{"n_layer": 10, "n_head": 9, "head_dim": 64, "vocab_size": 8192, "bias": "none", "init_std_down": 0.0, "schedule": "wsd", "decay_fraction": 0.82, "decay_shape": "linear", "steps": 7927}
Each number is 128 + 32 x the weight over the matrix's rms, rounded and kept within 0 to 255. Layers, rows and columns count from 0. Numbers have three digits each.

# layer 5 MLP up, 2304x576, rms 0.0348, rows 976-994, columns 288-431
095153117176134150175122091104175102108136127133093139135077192127051151143052161114122079186146075176096157112109163107104142175136181098179079069114118086141125093118111166171138133117073152151186079108087155181099157090121215186132107167025107079121109152142116121136110187088056136115155149140138173115084059101185141095151119105066159102136122148085142150143191122104151128186173133122146116112136141113117127123162115134059163
106063140144088087091178126198133155058127153098104156162136167140107120151063134139208164121108141173124136130119151119131109128088118135138102146139109147142146101191095148109145105081134191124129146154160156095078105129110141105125141119100034117113115099155073077172128118125105120110090122107125140116149147160122145057118139106102143113079118115142103139104062146192147118159135152114129105148131188117142150126164076115124135
102171159104127103186112127170085150115116148109130111149156098132197107137169171082160070144141111132108131077130156086160135104185161106070093172152150063095075128118105150167122154158098159155189110147146133096148129077138096120136031144088130116180147126138163120140087099130132081133108131113079126129187137123145159139187151092169077145154103152161075106082106094106130115149175088136176065128099093106040195107135104142125174
120075151146135083077077104160166125178128105124142136129144170115142091123124143097106115152110094160144172122118127115142116127144114140141105167136098113134159147110118120190130155079105161140124177118095081106141127112236187155172142184079128115166136115131171133159113089167125128123084137124119164145106135149104103146163072100104112087130150139133144144170064104127119109129140127137168139142123128098113147166145191166143118
116120142167227114181153133178191086130130085146116100176113149156115150111077061077097106150069137146101116141139096124088092112145065129191138127119123120142200121150115178128081134144097112143054071100106115099162096091103035116187125091124084161101162088170115109130116156087117113077119165143148122155135122108113149132139073168138141058165084141101195154099097144219098151142152137119113199158095129133123089103115137090131112
124141116155158161132076162072132175078123099129191105202152145111140110109125190120100113193087139113195123080080144156113109099149119159134078136143139088095114140158128173152093055215148129081160103082094097175067141161083125080187150137132138135200162149124095091151154190195161094088121116121193150127167094152074124114145054144133117156121108142085149132145128148154136197200089204089191082118123114174137107117097161081106165
118109168118201122106099075218162156106130112149154126119129124187155102111133119110164122187183103148140159140126117153168126145148170105131109155080156134131128147115089128046184087126163100126153152099082078085165070143119094126135135100089141146074095199114144094135118151168126127108139153158137111133061125105096197113127113113141130107134127122204094103121043165129113146179120165113111094167202112140117115145058091132073112
108162116149116147086113074098132102054157149097109134100079136087080041134145061122153100176145152135069093145145111126121170114149200067149141106134093153200090097146080202142137150170095111088071073104132074107099160162081130104137155046094087086159150109242127140142074140085139199052140139106191149164143067181077104144080104159082148125132112125114091141106111137151110148119190191192159137128145111116139126128134162180157143
149100134109141076113148129163165108077142075166161110139172149120138080133134161100098138150146182114106191186190093102105118124074133139077115126130041145119108100122096105120145177135123164196115143110143118067130107150112073092161148155111055145084173055183123158144168162121097170144115088072150081134067119109107137165156088158135159117139068189125130162158138077193122206129104072075093125130146100146073117129163108121096088
111161119114135068132152136185158116062174136126177101169166122112108084100103088148129115102182164147138183111079196103165113077150135117108106164133155110107120138180092098179136124089105160167128180103091096137075112183161130101146042091110108100143160154146174089144159160108131126077164151099092132168121080128102130132154125095135167119125102123084138151137167095135108137075098077126115103168141165139111124155107073094079138
196127130119163128132097083140118157157146160180114143133123120120156078113115116092174111101141159174125152145158176154115174121144144103071107174126150109139136120134163130185188133155163127156132076135106073147113115101123104086082154083121163093111124135110152108084092157136099118152112147078140125148152179121191149148101200128155188090126137118111088121133092132099113134125145134108150114140144119158113118135077111136118120
175147084068176134111128044114100092106124141159147144145151092106066104113166114151170164091146158158119121079107126115173096095126104130120096126161156158165100169142138162139081094094176170140162111135140118176077152160124110089129084083119119085168173168087156061142122084112114122101069165102105063095100120151140134133167131092189103110136148151145152172129094173255098110124095093124111139094092123122133126098165124159156139
097073131125175085168104108142119131118141109068111126139088184189092115195129145132174150104114158176098130175163123120116143117171170112179114153149120145134138103169140106117173127125081118158139114090173125152105111093132149223183123080078106091092186126194143089159142136142136130105126108053163117114139160148138179141095116148134139123144182179115106124090083183120079080123152175173092141111114120148111098138175105083122132
146090120158121121062113174177093090148171157149167149176153065154112144110120186062220082121166143152174150128115112078088103127127097176088114139146214134136205088102121120084145087138138119114070117109097130189053178180085080106157153135108062144140160184118162096127169152125115133118077098120149094134153059110089111149171140120150120099152118143114114128178090136153135149129171075144139152101175114147167112147095115120124140
106172102098093136102091159121137111106148119131135152068110122104097099181078057136096170137096150088117113157055185191149083138179146095132114092124089157179112141085083105145126191110067103125138103090190112157131119116190068137082120116139122128066141146086110109103173162110132143123114148087241122178112136148115175127173096073131140125186091150110077147202193167097124101173139135163116102173102085130143088128099135144138134
110129159105152090143112133153200179091140068124147142139131097142148064127077059090150104160058128174097170158168069176125115158126143073122116121157085124165143152174120074085142162157152135157149123108125103119074125081149091160158127141143087096127170181141109175127139094129132071151166129137092090110143124110088160137135110176172126144210126100164161108125109176100161154117118104113143148124114137112044183154201128197110122
137130108148162138140133052169113108165118129105124141116157123155129104213104135109132112122177153126110108122144124122051156180159144143128146134139144171143087180113119137124148142084111143099109144067135086134135115079165127155159089125119120084120121200089188110121118161047135119130148127154111124150161118160169114117127092149141130116164113138121084128131157102103135119144142088110130086120103155097156168176078116135097099
194149130134101105148130103142149074153155144083124104118132142086117104159104118069101039195126149156127155157094172116136076107066154102159128177087104113141170168121119192186110112098096119154088088132148121151141087124187151139112089142082108101128181184137176178080160113165083229167125149138090116109129092122117117144129107118112165107110145093075110096097115159156065192179134123164124167125061111138127114107165175227146169
157120154105150092159141149160160184172096159144077139154103136123179146159147059123150116069134127118166129191150039137150149100095079132098126065131099154133126109187122061160133107098119155152125136081103152127123154140118154140132150143103121169158137121081106137114151130135156140099115083142167152119159123108104149158157106171185134137176107190143146101079107126121148143143136192160152120059132118165090122112130094131149086